{"n_layer": 13, "d_model": 160, "n_head": 5, "n_kv_head": 5, "head_dim": 32, "d_mlp": 640, "vocab_size": 8192, "activation": "tanh_gelu", "norm": "layernorm", "norm_place": "pre", "norm_eps": 1e-06, "positions": "learned", "qk_norm": false, "attn_scale": 0.177, "bias": "all", "tie_embeddings": true, "parallel_block": false, "init": "trunc", "init_std_qkv": 0.0328, "init_std_o": 0.0, "init_std_up": 0.0328, "init_std_down": 0.0, "optimizer": "soap_variant", "lr": 0.00657, "beta1": 0.95, "beta2": 0.95, "weight_decay": 0.0, "lr_head": 0.00853, "grad_clip": 2.0, "warmup_steps": 200, "schedule": "wsd", "decay_fraction": 0.693, "decay_shape": "linear", "final_lr_fraction": 0.1, "batch_tokens": 65536, "seq_len": 2048, "doc_mask": true, "train_tokens": 179100000, "steps": 2733, "dataset": "wikipedia_en"}
Each number is 128 + 32 x the weight over its row's rms, rounded and kept within 0 to 255. Layers, rows and columns count from 0. Numbers have three digits each. The size before them is the row's rms in percent of the matrix's.

# down: layer 9 MLP down (transposed), 640x160, rms 0.219, rows 482-563, columns 0-79
# up: layer 9 MLP up, 640x160, rms 0.213, rows 483-563, columns 0-79
down482 089:177121109157121128145079151093183179134074131186108205124123133077089146193104141082159153148091165125124174094096132100104106081150115067121140082156170151152101161141089130088146128145144126139120122136073204051172210129060114148116167117
up483 089:133080129171127091120145129094149127120126095123131159152107189136206127153137135127144139183138125200123099088115138098180092078097137139103084102094124150108106202160081088179137142135139152110059101085137109093077147139075122077088168127
down483 085:155093071089113128150104142123146141101110193059161122093150173152057136142124166125074088111143115116167057097061122117146135105075129079081113145163100218086102120084153145089155103056113164135118118104144103129122132149111157187139102103
up484 108:085122082169124168102132161073184106144087136098136104127149140081194120062162139141145107060155138105139105082054154153148110165138116126156041112157159089151096189144133156136122124091166152045099105110180179118095173140089177102163128168
down484 113:112123080125052129030100122093115100171076115060186127163190125087107185161100118119078131145127157122107137163101116132099117159193094088103139079150121125196134145111095129054167149155107110167121138189109157128114111105103064097146107150
up485 102:151162173126138159091105118124137143076132132155085179125155090120160147131153103191124128095148111024118089148150102152137158179081181176143096151139148127174139165114111164156159114119117158104081082155117023096145111155130108134133144113
down485 104:129107083144160152119181129122126133092127117163141130134143083109061132124127177166114133075087089168091147101115158197105077139093133101123106158099131084115087144175159076097122121091077062154180111120171119130118180080078100097128118092
up486 088:133029150099137098112124086129178162124150138092172153135197162143133138124135184157108118100132113115181138106110084165149122163094125102127150163152146148071119142109096162180118171183121107145175105143051112131158128100082123078111158145
down486 088:138175089118091146152167187112108143069113120158108131100069160173216147151106113120121154152108072105145124131088128078137098038147064114121121122132139160113102095183096106131110166122120169109083101100136137155162069166159119169169137126
up487 085:110083098088155115144143159174145131122183155070212138145111117172147161088103143165125080104119213073094134123103125130185102120127140097101130133076108125068185118114142092119108140140107085138155111088159121172165151112128164095129142128
down487 094:123102116034074133120158175151150129167097108115086042071056095136128121150165176114118115162110139090119086090178111159157157113166141124075079152144123107196128123140128105124129124152101161173143138092114133184167135136108104073133094143
up488 096:145159100106105041180147104148150118155121150153138133096176152149182142140110148070119112199157126112080116105116136132126159168077061051091098142158148093172159133103078096183121180089097092106072114150117113161173153141150073108177134143
down488 116:135108070153201070124109114194093149151148232146147180149123029121141140109161141148142057164092141151079098135166135127119119143118103120140114171188156153085128074123212144157152195175088119127143103113115108161119157125131120162195123083
up489 115:131096186182078133108165173136133142199126098153111097102137099197086112084102127150115154138097111130122138113071140116130133136050181176116116135111156136109196120113176111043126115114154122171055130110063133142172087059146186169143116111
down489 105:153103126158139090153132175169164055135123155162072081150101141104192188122155100097155110104100123079173124174125131146069135122113161135117144097154178170115147115149190129108121092119041084157022150109155120135145108129096112090071102186
up490 093:101108111124138140131091208063097163120161126077132144119143150109138090090169048137095166112166087103168142188076112173119078122125123127170134233116097107114132130118117162112161103132123200175120145169090151090089093117051084163172092132
down490 092:130187160148101105126161125153083118181145185139123110156136137130251132191136120146114126083163167185127099157122123133137096120177160164125127131171105192095160138098165124183114195126105103056162128137131127116143104146158108144160142102
up491 093:132138176155153160125093171151086148136139151117125158176194079106173165149134100134115122130127131189158072184118133101063109071160099167130109153101119116128102114104109105204174129136074083164159112037106151133117112090114162166104146138
down491 085:162122152109095122115094082131142119093096069145126153119121080112114115121171113164124112118152124135149140146168151163136121134115124182062106076132061120090091082188100128137141191128178136107145078127077104080144076163159193092132100091
up492 098:087104168140184115184077164076139176149182159062118135158083110133177129121105105112094082153069141194133095120102112165181134093096122153134175146089105215110154146173153098144104079115090160121094089119162084129146146115177077119127089164
down492 091:164124118075126149183163100163139152100136153178096068129081173046193113091113107141145187123161129116159140110110129126116095133206089087171116127076147134092121126150142144092153138105169109143152141086113181134115136188163064132111166109
up493 104:082154086054100181109079125085095144066103117084183091099125146151105079185108156141144122135194153134120130135167121160161127099105153115121108173109155117177133115134128107202148161158088141110151084141126089077061132153115160126115129056
down493 101:200153082149095100052140176115118121172088179129128134067142106113132166153105121091104134136072076145125163117126096152116118130171133112075118053082118091135136150154116134114108115176132159176079119133100137183137078138127093168141142144
up494 095:162122119138193130092092171115127083124198122152143134134132121106125081094113160174129138190160129104134130111099148116111139175113086140059140181107142149136116164059099125150107199101157088131111123098196121159089243121145124210109133126
down494 088:118152149117136168144157111052113157115133162132155110103150156113131115153150189108135172079164186151118134114094083106158123108139133120172141132170081108170142093113090139135121111111079147091105061178121121136159124142103069054121121144
up495 103:122115110148143221124165152073089123146081199126095084099188156166102134100121129112113133153077202162189140180110166135114183156157112124139078078157058112119039088105144158170094117085136142099109128090131139102166129144139142153081130060
down495 094:091147139090150088135146035185136198132192166103138153119100079118149132156138150145155114150139098082149143090169073155188156185116134188210099146127141193138155113080060125133121158158190130169177146110092123160110129134151107163066127107
up496 107:105087060146093061063130091098135177167129117024186067137159133175163163116166091177139088152080150092112110158119147168142155139098091127132107174144172107099187110140119087132115138096088099101177153145080132117156113154051096174143145119
down496 095:067096150103147161132127129132043058130134065137078166099110123058060130176118101098147082167032181143146130111073098103137133158100105122139198116169088151151115108177099157166145124159119146149157107108160165139148092115121156124114160078
up497 102:142163101143157119128125095131162165084105114133131100194161115185137140072167100130157070113069138094173178128099169141069130156124141121128080111150116168114053169119159111104144157188124144131075096107090153124052152135131142124078112160
down497 101:119114060124196092165163133116144122145114091148152143085133191121107091146164166122107118143102127185101135078193089137120111170058126097152124160131134141120130125148157162114140138169077142153133139118168153165152126097113122145118146198
up498 110:109107096112164143094184096127118148140147137135152142157199106146125083123118144120135139041191178111126121168145118172083192121138148109100141139165106138091164112152060090088161119156147148133070124076109074133147162154094146122128139081
down498 136:157140152122077119145097158141113090098127136122130078100120142123091126109116103160126151216074086137155092078114086112180080119112130114168106131092128108168115163113171169152092130101101162127148113138120188094045110102159093121140140141
up499 097:123129203114211119119164101191136133102100116126186125139135124155137153145105122166105114088117109037115170119139146107135167176130129102080144143134060110081112160140172194106127156124065197099120117123069153124122139159133080152103096113
down499 104:136181121124164191076081166115115146160121141117152126118157133117156140169120153161080097112111107103140128167124141088096170180127090043121084205129126181110104110135099170143109113146080083128120159171141075182128089095127137121131172119
up500 108:149064162140131160125164133141094110155051150120215115099091082090107088111148175120066150169173142125090125114107155113155168096154058127024133138113139122189171093087166145210163126176118158129113084106128152209126087114156104119148129129
down500 114:157130116054093151124136126137122099111151092140196117084117133074195130105092173125118167126158137111142126102087133116109140121109076211149151160141175075121165164174187115043183075106170148121092094119159116124108080117128150143087109108
up501 094:143174129145143166102187091135176119114162155180113106159138137137086072109137101146171108052131122126125130168154076153150143100111141156062092145135177145146149167079151104121084104164107183152140116102127121122161101135087111121087184146
down501 092:102171107141083122072063103135137102119100116059086108117119124087143135196118179096104197161094132126107149135143110075096117070061153116141112112169104160102104123066154113094136132124149136101120142140137130101148188183125139134130117138
up502 103:099101091155133200088123069135088162137116118137113142086114093101140150119122145129057132115106128190176150161147070098131187120113105140147137153150114161138163141129137111206113078135075113192117092153122121113130088137121098130139109080
down502 101:080130147182092136126072156104175064110145087149169119092095113157173138085173104109165085156144117072092087076135120125143083130082137194123152127113100111132100141110187128123150168069140051091099133091102117135116119125172179176126126194
up503 103:117139152101112146155102147137117092071193125121073148105048153158102115146113137095074165098159130117092082161132129198124154084155129135167189099148113116151152147103053149139140158086095119112160122058148151094140134048121170146115133095
down503 103:123093157069103068141130081166131146128121121176112089036095161131104155144168112213112095149091141178141131137136122111159132133178082078152156124088150107152173131125095137114124161133161162215131092145166152156114112100149093111091122109
up504 112:103081108133132161156146132084072155166110139061090092121099130102103119164092113133157102100090129116109081183140190124108107146200159168136095197143088124115137115173159086135069158096134108108095132138074097179083144112126128125178161134
down504 114:102100109174105097135134114185104213149097107170111143098099129114136105131100142118140143124121096170147167195200165172119133129081102065141117073076146161120147083102065179150153131171124134207124096079138172149118132166114110108131111097
up505 099:158113182195166174149157158123159097164120129075114084155167139133092182086125084130147101122110085127108123117094108131172105153158136168087091099185105071158183144185161119169136137148090143162136123134147116185116133137136123156089109119
down505 100:135068150064118152141101153150142116161120141136091133159155181138077086161156126136121125114117172129133130089133113146175099176140074118114176137133155157132120114116105111162100134128147053186062108153136189080130134120131146097124087168
up506 097:100209117177145134135151170177141164137151101150141114151090098161147110184171100175201148136048162143125099121128132135126121108086111123132098135119138180101125118066025130162177119094089115091120149097124184130121049080102137087128107163
down506 094:070116120122154133110155128154126077127088121120150141081080120138140153084072153160118176117179110118112132161102165090175207133139146102133140110149109096118186175119154089157106121095179173164094107144175109189142085195153170096140135108
up507 096:140108126092121052145139104092111105121129120148099155133122133185092174146151115139110102170148188140097122165057136126105174149133183118109094174138226113119120177097113129144114131132102155153091085176101071100144138179191079128150135149
down507 100:120122109110120121091133173094114119138133177142091095099148169146140109112127146177070136105145146153135125194108141180079136221145136117108131129163131182107117183208167172118097106224087161137081147062063110096101093153128151151143098151
up508 111:058094178142201089108151154084131094113104151167110127165127166125189162151152114107187098083196084095131173093116134083132120180071154121121097089119117185127147062132139097172175152094114129172143173150089157133139061143130096098087131167
down508 113:110131126102143169110148151128150119115120121130099094138132097144166136155215157062139161067150160094180091132127064061151155134131108141091137089090048160049135189099125167169139125123145123145102143119093107132133076129121123118109132119
up509 099:098091143124124108099058085055120103132173148085113137137136191169183135077164099112094102181099086125142093068181152177123124146175124100078098099102106141133112112130110155077134169138112179117143137137120145170124136165091118069167162153
down509 108:150053108199127087078126115095150121133224121103136168138155152139101119116159128117135162149178160138097141132148147129092168192110138199050137129137109092172147169070087081098078132078149137104108119091126129131132129139142138095110129112
up510 104:065175202046126163125153091159145161108172085172111111165134090192190133114081136137109123146138093150138101068135100166164102130156094186137138175097163083102093126147115163095165094130095094141099161174104091138111121110150029126089089129
down510 106:128122138156108117167133121115111139141133127138144143152073148129224150156188119140177156121126196079133160161074109137084112169141133131103142101111128170151133164115134157107088195122107115164112043134146201147140134119097145214117090077
up511 118:093080137119145152164124154116127168045155144078125148155095117110152123108140125111119160150099157172135166072105129166108086132140146193084139158157135149122116068140143104123093151100117057141124091106116127156147117188111188152099084108
down511 110:174154146149121147128183101144118141131167166144126157144141126090161102128156139156151131078139110135149076104095139124059163178165093157115066091125116067115141099132143104102126167138124107094140105141056169142070132125169155136095135130
up512 100:206113066122128105088109133130143111108135190140093109158094166145083133089116129095045096100168185124154160103086200195132064140116137117081100147121125139142118133088084109164129114132121146107123146149066150111149185177099135177097153139
down512 095:100117133124113129132192194172093155147102068149092111155099117111164092084136059207089111096164139087124100114128173095175080131086138093093187167151096109113108115183119133158132101123128142113166137083137080170126138120094167122128137111
up513 102:196122137102115105122182111151149124142080104136110116117151154116177097126106130147127064101217126128084195154103169102133126161128145124095067158147118166101111147110105155140119098176149108072095120140160127156172144119147103124185119086
down513 114:132102126140103090106108130126107143136160117124087122073130108083085129065084151178154160147136119118155115155104152149098166161117109100104114147107140145193204086080053139124114148180114063103114110113161104101129169135160086117078124151
up514 099:179125125127138150129072128134102128136033131134132079151095155109136105120095125121095104125118128160153166082117116182137170073117132095093159110151140236150176158120196123111197134164124115115105073103102135081041127161097120124105149151
down514 090:162119086141111151062197152164141126158139096111181147181158146129151136178093174143131179160112115166070177174100125082169092048158124135156110136071145160148147111129079117091127126173149148137144175133126102109168119100118138123076152182
up515 099:141115164107156142146205099126136124159160045119156114111097115115148085122118187098155112109121160126120186129120129080151070182063114136112168119110126121058152183141118084140166085128129101183150173129169121107065164159130157124135118205
down515 091:128169108166178131119088108120210181138099123132099135111117123082130115142171076109122100093087071092109073134138110156100089161124148101109133108154101143143107174084106106158190120076075126099116138129125108128123135101121128101099128122
up516 104:069174134127158142190152089099118138095209154158114075096119078129073142119131119110174119079128117169112050078142118233157113138132168127151167160203183136185160130153113107195114134134109124158142052119119085131130207108105140091140129147
down516 104:138093122119111113103170157194121148137086114116130160135130124157118099179121156146200137167073117172122160148104084088062164132118099121115127066165126097076120147126119131132138106127202043122079142117171140156166181118141172110059140150
up517 101:083131132125080127108159093128168086142135118126131107159074135184047125178147167132107132190102063093118120105144137170122072133136095131117128149131135117186107154063097150116087122139087097086171170131086166164161098160158117096102167126
down517 110:107091101145128093134131097132120139053113112113118139114113103194202187101155111161204135154186177131091145103174139139099067057181204161109106205147191172104109117155129150080102146118168164147111138144128107110158116072109111170088102123
up518 102:158134142150092144125155104146164040158145117105169139129128091048098154155093093168075146138171073048102206076135163124118126185122159145160150100114161156121110116101117057158116155136139061157117125138134109115140161113116087125116132167
down518 111:098115081126086096166087110140115075138128144104103080110103169136038073052132144112125134098131139121091120148123098135121108124086117138109134165153133082115128149201089100103074115077051130119161082124138104157167105190141137111116099109
up519 092:157093167165165148076109136116087101045182121136139103100108119139097165068094078114147105160178044127144118130154091118090177179119161140102105147118172156137126140111213132119117193115144130099104097141101157135080074139102152173113138137
down519 113:176127120155148166137118177139108129112125120106138125149091182157062165120128189136167178116158159165142102137148107125163098106128151136153088189065139122164099119160120176101105097154111155136146093043091069139111115150181124130158148098
up520 096:126161114121114182132156122110182099117130092084191108092187120120129078143171143106103091156079115079152110174101086120143125155125174073183167206132095120146156142143160130100110151112088148121077094082149104092096147120118125139135128127
down520 103:127120137089168149175121077144139161119182185099086140113101171148132113120096117116141139156161214146101110100155166161165097164170118136145121139174120136132155117088121105137090108115141131124160115141136155215132186132115116118136162104
up521 101:150169133118178147052129123110105103117113116111167102155107147150123091055148129081162137099121118135147188098114103137159145142137034104113162132162097114141128096126086164168150161106077145081111102086169101180123127170118146172061136110
down521 105:089116197127142143160127136094111142101113116150114136115133143117111147095146119158112149074127127098158071111190100135098166136117107174154171125076140146133113179127066128139072136163158130102108152134151140092145150072173088119096077150
up522 102:133113112095156154176160073136161100166154157121126101154132121044092193095116167079121105108149080111128171146108135187137161141099090140102132107176118132100145109175078065139132146094162062173117116167109140157168092130154152172197090134
down522 102:109088095160138186107188135120128123176097128157175155085183150149112099112109089164103169137175157151072114150067078158167106155082163093135057148131131135184080119142122156112141135142068122084131068119127161146096083167150170086146098173
up523 104:119094134132092149144161124087137143102099090151074047167167161162104144080112135150144102117124119115161099115150100144136106120109134161118179149172105170103150232156076123154133168092088174148165108171104076125090138139107151113131147084
down523 115:056058159081140117077118113108135153165086144135130090072107121157134085155106085136091130123137160173129170159107119115179087136159155190095116138120081167166149117187130145015171155048164129094104136120101102073101104135091136109148086101
up524 092:145133124167094110084143149138146154143130124105122171183159153150155128072165142130121140091103148105148125098114086138152133120155097106158161152109115094158098120122082144126132170164108121131102077101165073086147089168103093141124139129
down524 096:148158130121120145127173167102071136137168149132139122095121118144166114171089072068162074127160123115123118154130206180139131182158143159136083098149182161107187097141160141155131129152148098139113120122047111211162127118152140054076144169
up525 100:100137128085093151111098129075128158168059073119166091079141170127116141141143124093158086085121121159165048062162155128142127149121125126119124110161189094102135108121117100145122133108156212170037137122137154111146135077084097141088163124
down525 101:125075141105125114078100073208161177171120142093094128195082185142159093124171088140146108150116142180163130146139124123151080107160129097133135130038149121092116141126165162143114103108099181089153186143148141150098120093094099154121162137
up526 099:169156129100090134099071102135097114124101139145209071159185172141161155136129080173104126167040103127122124127083185147151169125104122134159105132072181134130109112099199174129097133138086137193133125119117109144165146090165133112138137172
down526 095:173127120156178169086130148118110050116086094184112134091229115148143126096174137094139143124153119125192150139156099164092131128063141150073063184102152136142140109113095129148131142116100093144075108088151175110095070149120113153130073138
up527 089:126140143146148082125131147125122151112076170105170127130127146189096152198101087127138102185073072076138151109151096161224137067074135111156107131178126157144162175105125106109123143117091106104155096104120074118109085093174147185157151172
down527 089:160129155081133124102146152185148151113149178171130155075106156110149141149135098116099122088092078144152180101029125119123054090149088117170081148121133104074175150110133103156143112115111059112125154130112112133118166092148107068066138104
up528 095:100162182137059168183090175127157090122129174097152123158038105093047145148121181115057115154129143112143159101157136160137096134094116126153172131144175158162181111122122083126116133111037124149109157157101112152081140084175129140130150105
down528 100:071071119110161168124166148147136145169081147101108111159123144126108119111100157087107131160131160109154137164125156150135174086189067093073113098122164128116176127132139121082147156206106054125096131094188106101130161130121135093098162162
up529 098:096105141160161162161173167134086105161136081140209151106089104104139103168173144082084121070137129143137164139163035146100100202128153114113157125167115146111174126171110102097080098179127112133105164130141158183192118132136156126056149117
down529 101:148059150109134162129128100178107158124137150107134118069113159133112072135169094071147123106181138089128058107079098143074046090184094074093098181114108130117147139127136127078137165097114181141170129156139116088125136107112140116167107147
up530 103:127118190072108167146149100135126087059153161125141116112114077121120188102127117152197124105126065158113179150145093169156070102160066126162119151095172141169135152182149117147178167101090114139139070085173112175143167104150129098059141071
down530 100:127137124132104050150112127152130136189116060132108117087121181175137157169107146159075135165126166147135145152155122128118179090136147107085161152144126164126140121124170153134102144137135150090108161105151119181141117137160133131113158119
up531 100:147117091130129165134107074128088168123135170138136117036168161117080108194142121132179140150117116150125102155163169140157090187203165115169142096164119127081188192087115159134161139098082208162145149142156121099053123192120115120106099097
down531 111:159135103214162143124112130138093114091132144158116140139115076178044092175138137106128117163152153134109109105165143169107208163124146099110114170111148142117102140126139149128115121140126156084056118135105177168139168026095125123108109177
up532 101:131216103119123102099155158103205086131187099142098131164104150167182175121106141174133103124134114121118160135135126121123120185115123180064142095132063120073075142149152132170082119077087063122169159146166166126117156131197094119116099163
down532 111:124158140158198127097124132115113144116150188083142116162106143172084111111133149120065170154171079132117108081085154113123188081093070119117168109109176116086124168176135158158136113103174091142153118131089121110106133104154167145152158089
up533 096:152141112156092134175115189110173169112103097086153059142125140067141192101145150117128119116159105191093181202129128128137139213157118132145125100118101112162109119128149139126110116109116056085187095083102087136113102137108159102144124144
down533 111:159108097068125143101072133066138150141201132153208138159147105162119136139121162138109078111165102157093122169100163125139133134080173154124145143089092113164177125059083108125104092131165074076130155058139082113172153088116128113123156196
up534 102:148149069107048100089213101128088130176139123161136126136108149147098113159125085161161116110134144139126142154206089129087136180114114074185074123148137077136159093111110176154151174125158114129142090110136101105131128148157099113171183091
down534 096:168122147150086176125101142156147128088189151105124169089151170128034173118132140171161105087051087178167105128181140145145137161097107027118114148158119119079124046142106120128123106085067154057112105113138137125161147146120125117142182057
up535 111:108192110085087105191089130085156159075162158119067150151180165173154132109110124105136138111127120113093096116199067121165099157129182128073083119191138117184138102163085108191134100138135148096090110114158129100145121088128100105166125131
down535 124:111211110057092088164156167115176176093177127101093158086138138137126122154163143157126099092170134110106145117161185137104103157085126124076159108129151149097161101175188148131108094086103108100141169118163095127072095133115173121119129110
up536 083:108116105207168055207139116179098111109100156155104129142127155185063099154147135194111061112086086097134127076107132114170133142131138072099087130083153116100163073095106130129071100113143099113057177107103121139148105193155158165086177136
down536 083:065088073156170091116154168087144147124158119083110108125180074161143117152166128095091164132096152079137134139151155150105175109084129105085118136146175142092185180060112180164078114055136140142107138073063136109148093108152123105139112166
up537 093:135112119130141107137163121158171198126189114094119162127159095093118102063115141117115150140063088149230083113166088123145135153094118120099099093136137207154144155145091130149161098151065159162123102127083134136086102184069154116119156116
down537 089:192106182123129086141104159099078094099144128132143161172133148173163094106136193151149154150153151099070103102158148105155201119122059135131137135122140169155178183081182139096089110128221132097091116151172164090167163115126141088149115135
up538 097:180100096180169157156106113171113083110095144152184143146124093072089185119105146130159076164117108108146135138141104159123185135086124097145165123111129119065090113167137168068134108110097080109064126117151142122134156119080144156122119147
down538 101:082127128147128103100183145154113110120124138174160131142165129107066116142159158118092112097191149153102109118108151147088185188115071127132120140119139138154136168171169089122137085073131206093069163067133138058083153114116139142062118069
up539 089:109142145120124210156110124086111125167056125132114074134180138131206071171159089114122147082154134119117121127146157130183100167093143120160128153143165100100123134098042134153177190111125087110126105151098181089048155167072101084203146136
down539 085:100133124116169032066071129126063136114174174139122176105155124158180146070085152109131153128101142096078104125170121109126123074199138152187129139071126109149146130134121069155136103136175127188107150147092137159122121117135115106082143098
up540 104:121161131115120119065166145127118092145123186106156105145103141104065129161077140073123136144177115090136080045073166093108134147121136155092139115120125099096160090172198172109064124121119119135115165167129103173137102098066122194128079061
down540 106:074138125129092157095146071082127041159079092126134087162146112154118105101157086117096168089129092146135142096160135132142153163092132136148141089166210124167094176086146143101155061123189108185098116140124113167116137150098189129083140086
up541 109:193133167119138177107210156100145125119161082142140174102135122143120160203136106168086133090173113121124107162137129161120131156097154158110132165131127197131155168116183128098106156116102142185101167198163160133101159092133131115101121117
down541 106:202038173173120127144162155140111089151184128116129093136116150082149138128127181103123104162141144143145174120085098111156191108195135161047155153141151144146169125145082099142120134091123113128155151151098105085153107170053112136109160110
up542 110:137161147106152157095124085175164125095124129117119210075157098111091119140130072097149133080110095120155172127139169146110195084092106157071141115081178106070114082108135108160156166117148135133140107136107146151176129153120175141109103125
down542 101:064123107081111132147109146147080084148087125076149144118139143069115092094161121132158098137165167084163129099186139137088155188103108212118197134134096161139106155140160098156202186078139046165137137081096112212126181093110127094111196169
up543 093:148139140134147102100192103211165070180068106124143142080146085092046139104081105186082118098181141121117146124094112083145198139085095150162184172090082135082117158177093136134119180138152122115150147147148116130122200145164141143136156109
down543 088:144182103098143146100116109126143122156139107158176125127147103162192117121192106129169124096152083101143156162119066173119102088141078132097085178120161108115129132205103139175121113139167081128074107090101103179148159132114105116148071156
up544 107:137157113103112124134155123069181134131086076106158143122166204134226144105095086063115113094091105134168089095092094146158131141115105100125128154140162107146070133145178082134147186115157169105185115118140066119085095139187181108160088055
down544 090:103139089108150132140150109052089153140088139093133145120088103129213158125169126140170082104053123115195177141092100137200134109141116172204121110150092142090080145153102106151104112089090126111174064121180152128098124097095139121129106147
up545 079:088117132079099117118095082185122172065152151150186189105145148060187161145144135128152103150112107183115148101085171113165081123130146157089130110163096118100155100086111102152145114134127129128151109137081111135065082129181138141081122159
down545 079:113142127127107130153175083085126086151088129118059108153127112125095146098083123106074130057172165117146101078113141149125173141115142110153137185091118166134104077144153152146088149092142098128142092108036147115140149175122103128155109089
up546 103:137125148106150132061134108142184154179134104106103095096131115110116119137156062120109110110088129155134130111184205195140157085127076094099167102117111099126206107125181142114119079127146099112082116057146158111181083116114138192120182122
down546 095:196097136101141074097146132172136106164153133169134127170153102089161133207139158097177141093141145203102162152078133108109181178106131132097131166113190139115122098121147097151119206161119113123029148146145145193155157126148150112112136155
up547 103:106086184088099169111186115097117152149177106113095130133166186111168095191082095122141155186112093104130104095130218059163132113100130162092162103154150141148136176144148049109154149102095117098115154109098124142121158138101065110154193161
down547 113:138123114178111137129089119101120137122130109124104118125092151118210152117120092143127153141146077149055152162141198111133083070091181196171167113155099145184094078109102178108212150165207130098179113126105127160158119101101131150104117113
up548 108:158115171149145149138117123155156129147166165144119141119116098140149103140145099037102117106155127114150099072163129159125071113131145083098128167112075101168138109175105076163087128121103041134097140092089125103135175091055194139197096082
down548 100:108141094144109141122181143132195134094109082156132184137129123107122088130209133124172072106050072089104139159138111101154143174152157118149143127093126124154125127119087160134102138120091161136119184134183133128154172112107069132073139086
up549 100:114057182174120111124162133167099100126141179098095082190167141156076127102106137116057139135127094172068152135137121173124148137099104114098144106137171129097140076177077125109137232174144161170163136081088099138181161104117144138138099109
down549 103:142165106131114126152067129091143111181118137141151137066085115189056185167173123097146118109163126114160146148172168113172159167105189112140093157160147117101089120113181079140101102138161096134159181103120208150133157098113121136081148157
up550 095:095114150175074163089138135100155070128140134113148092129130124141170085169146086182193121138163118097123120134089104141154120122168117147125107086119166168141106150169156148219154138020112160089114139202127126168116150124134129132146151090
down550 090:115120126097167142082133098166126094096115141124121138116092132094039165128084099134128100185095155107148159188122164169157109037094194120126164182116130159111095138147151145105066169123098148133148153125127098118147115093145090181113141151
up551 102:131194154105094111121081108070177100133131133182120142139089082143119136109136101133090126120163165131147078101109173150128157109117170159069086140154116129121167134123153069127131175107142143177194156137124114135143164105151133206077087129
down551 113:117110049096117165179128143101097136090125111144120161161114162134087161110098105145149113114168106153084108106150120094096093110136154142162090124130090131111104138179149086179173122124161187103144170122118109100068130092105126135077109092
up552 109:133170148125149161111093164097065125139164147122127127089127143123130110096173112126164089041126097113167048142157142129161152110115110222113102160096134158149136153106155141119136172130118092106113064196105110110158107188146106131180139183
down552 116:126175124163100149111087143124088138156182162122127161134098077138102146173160120122143128113081112104198207134117163102173116163125137151121112057127140134167128079136120114148169090168146117114129144124053134121195115109160125171153198135
up553 088:132203137166105176161114168143093141131091165156140066178107169084125080156166159077156123087164116129121110121129130117051116126119088153075130144167102134107137122059080106116132150145136123157080099149126160129165180076090146181115152127
down553 095:142099149088118146102155113086074149191105097105126125079163063104148114106144127149152129149096120183108133127154125175155094200183111156188140103152150095093037139164119110087177126119141139067107121142082147161090054143134131089124095135
up554 107:100137135123123130121135167118149124106239119088123184103115181106145211134152102094120043104090141098073116147083110123191098156108094175133203098172135151155142106096151160104108106146143115097110099137119091146166128171157090158107096096
down554 096:204112118156144153066187128112109152138134090128104124103138076191064114092150096132091136048160169145112101056142124118147142135151065161040092146116110117177176102139113125060103153105079103098142111129117142148150143125102113150145121154
up555 104:122113110148114114143111122139140141093162149115091104181129159137102163149162143131159128152147078124070080169139052116064166117145169157083090117145139101117077157113117109132055177170097127107095148109140145114153145135143130156117117118
down555 113:115121170127147116142039139115085114083153115131117165135083083185201099129158150172169130127121133093097154140117102083156146083170126105120165171171100143137124146113163180102041095143160068122105108154099099071235126176140139093164129103
up556 096:121077132115111130124141162146119126202203127114126117181137112123132121093053090098198099179130136117183143112106139123096154079070120091143059115150122101132175125153154149146122166067133143177190132145115104197137177117131112135106141111
down556 086:144151151122109126172059152119146162081119098157162081094085145085085199115067131125179156129095132132164106171086143146144140072161107084175229126064170128133159141101153126138145146177126104120179176153095124112130162140093151138081123108
up557 099:129162131075160163102087152060096112118128093098097162129111076158106043161145133137138152102140140134180148152173107121167096144091136138147152130095050115088140142142115119066102091103102125113114152160145078164067101140151118067146170105
down557 104:132118168127132097082148151051145135123122152128123141117192154118104157062115143098091124085175146109110132150118120123146142219163116141164186095168126152183087113163139119074091132112138079071163114107118138122102121114090178080127139113
up558 101:132152131091178138105066159170131174121151158137177126157140174132080122186109105081141116132182141092160060166160134134142149133098140073116137107084164128097162141171183093172111169113149115105120062083083095075124127110086097135121141147
down558 103:149111161154153107085117131083082125118146136173100103176086105120120137165068141122177220093102154118093129129121137165122108135188145150093085203091152138150067070196145093079086178142145180154141112129082133169144167144142104127146103200
up559 090:204128109165140183160178101115167168102133131149132117140104175071133077161150099162084149108148151121087177160139186059096173098081127137140134110114127158133156133101134063125068134119145113070138139068094141124131140064104151114121199104
down559 090:164152091169115159068142179155141108056121056135141102068164168171179089127163124125142109120108113145130113125094144073087126134169169156152136108107177101138096123125130113134182160085088104082096114157096123119082108119178155094148126109
up560 106:191186154117091103134125132091090135091159136143133175113120123134161158121146123109071079059142124122119172188114119124127114086112160103147067161102195125159127114121138140145121185217030147117142134117091126083091119129129137109112182170
down560 108:160115110099143145118122121136104047173118114155097150137080049155089174118144102177133124120145091140067125189158086151159128118134147089131097123181170114138130166127145129100144139175096110138147120132101152191156136148107112113119196146
up561 104:167181123128102169160214102058130091137156102152163088149139117138114139128138106083193071174129120077150109145131118153101086127177127134166156100170096110160116152130107121099092151094139127102128160111127175115142087110122158106154128112
down561 107:123115117147121140193095144149110168090171187112094152130093095114089130148115107093143123084108150114158111094194128148123144147076113142099112152187144154105155203125145117123121116089090136100113101094063099114125125136179178117131200122
up562 095:177146116154103133096127086120092130116102143104092116116165118092121097091155142094134101144109089116159121125121168101180098157207090107115131118130066145145092115120118059172178119103101207105106179161049201183155119168126119162121094102
down562 094:155117124173152120163101180148154090102135173095113148109113141115104102178117155111107101132131154203179132158144118092140102118131088121080099121096134149146150118064100149162108152209176128161122089075118136161159112130146141118140210151
up563 088:057095117134157177130118164140067182166122143094199134120060105195114082121120162129087150117162180091108148149129160210109161133130136070113118128085145152130108151110120099165093124156119096176157114096086091090163123094102120110123157089
down563 088:109100146085112077191109112157125094135094158131057134086129041150102086166119136144169193086145148103142116122120137044134136177133126124137158147115127077069131150129169085130156128095183159084133136105141155123108178071179151166154106137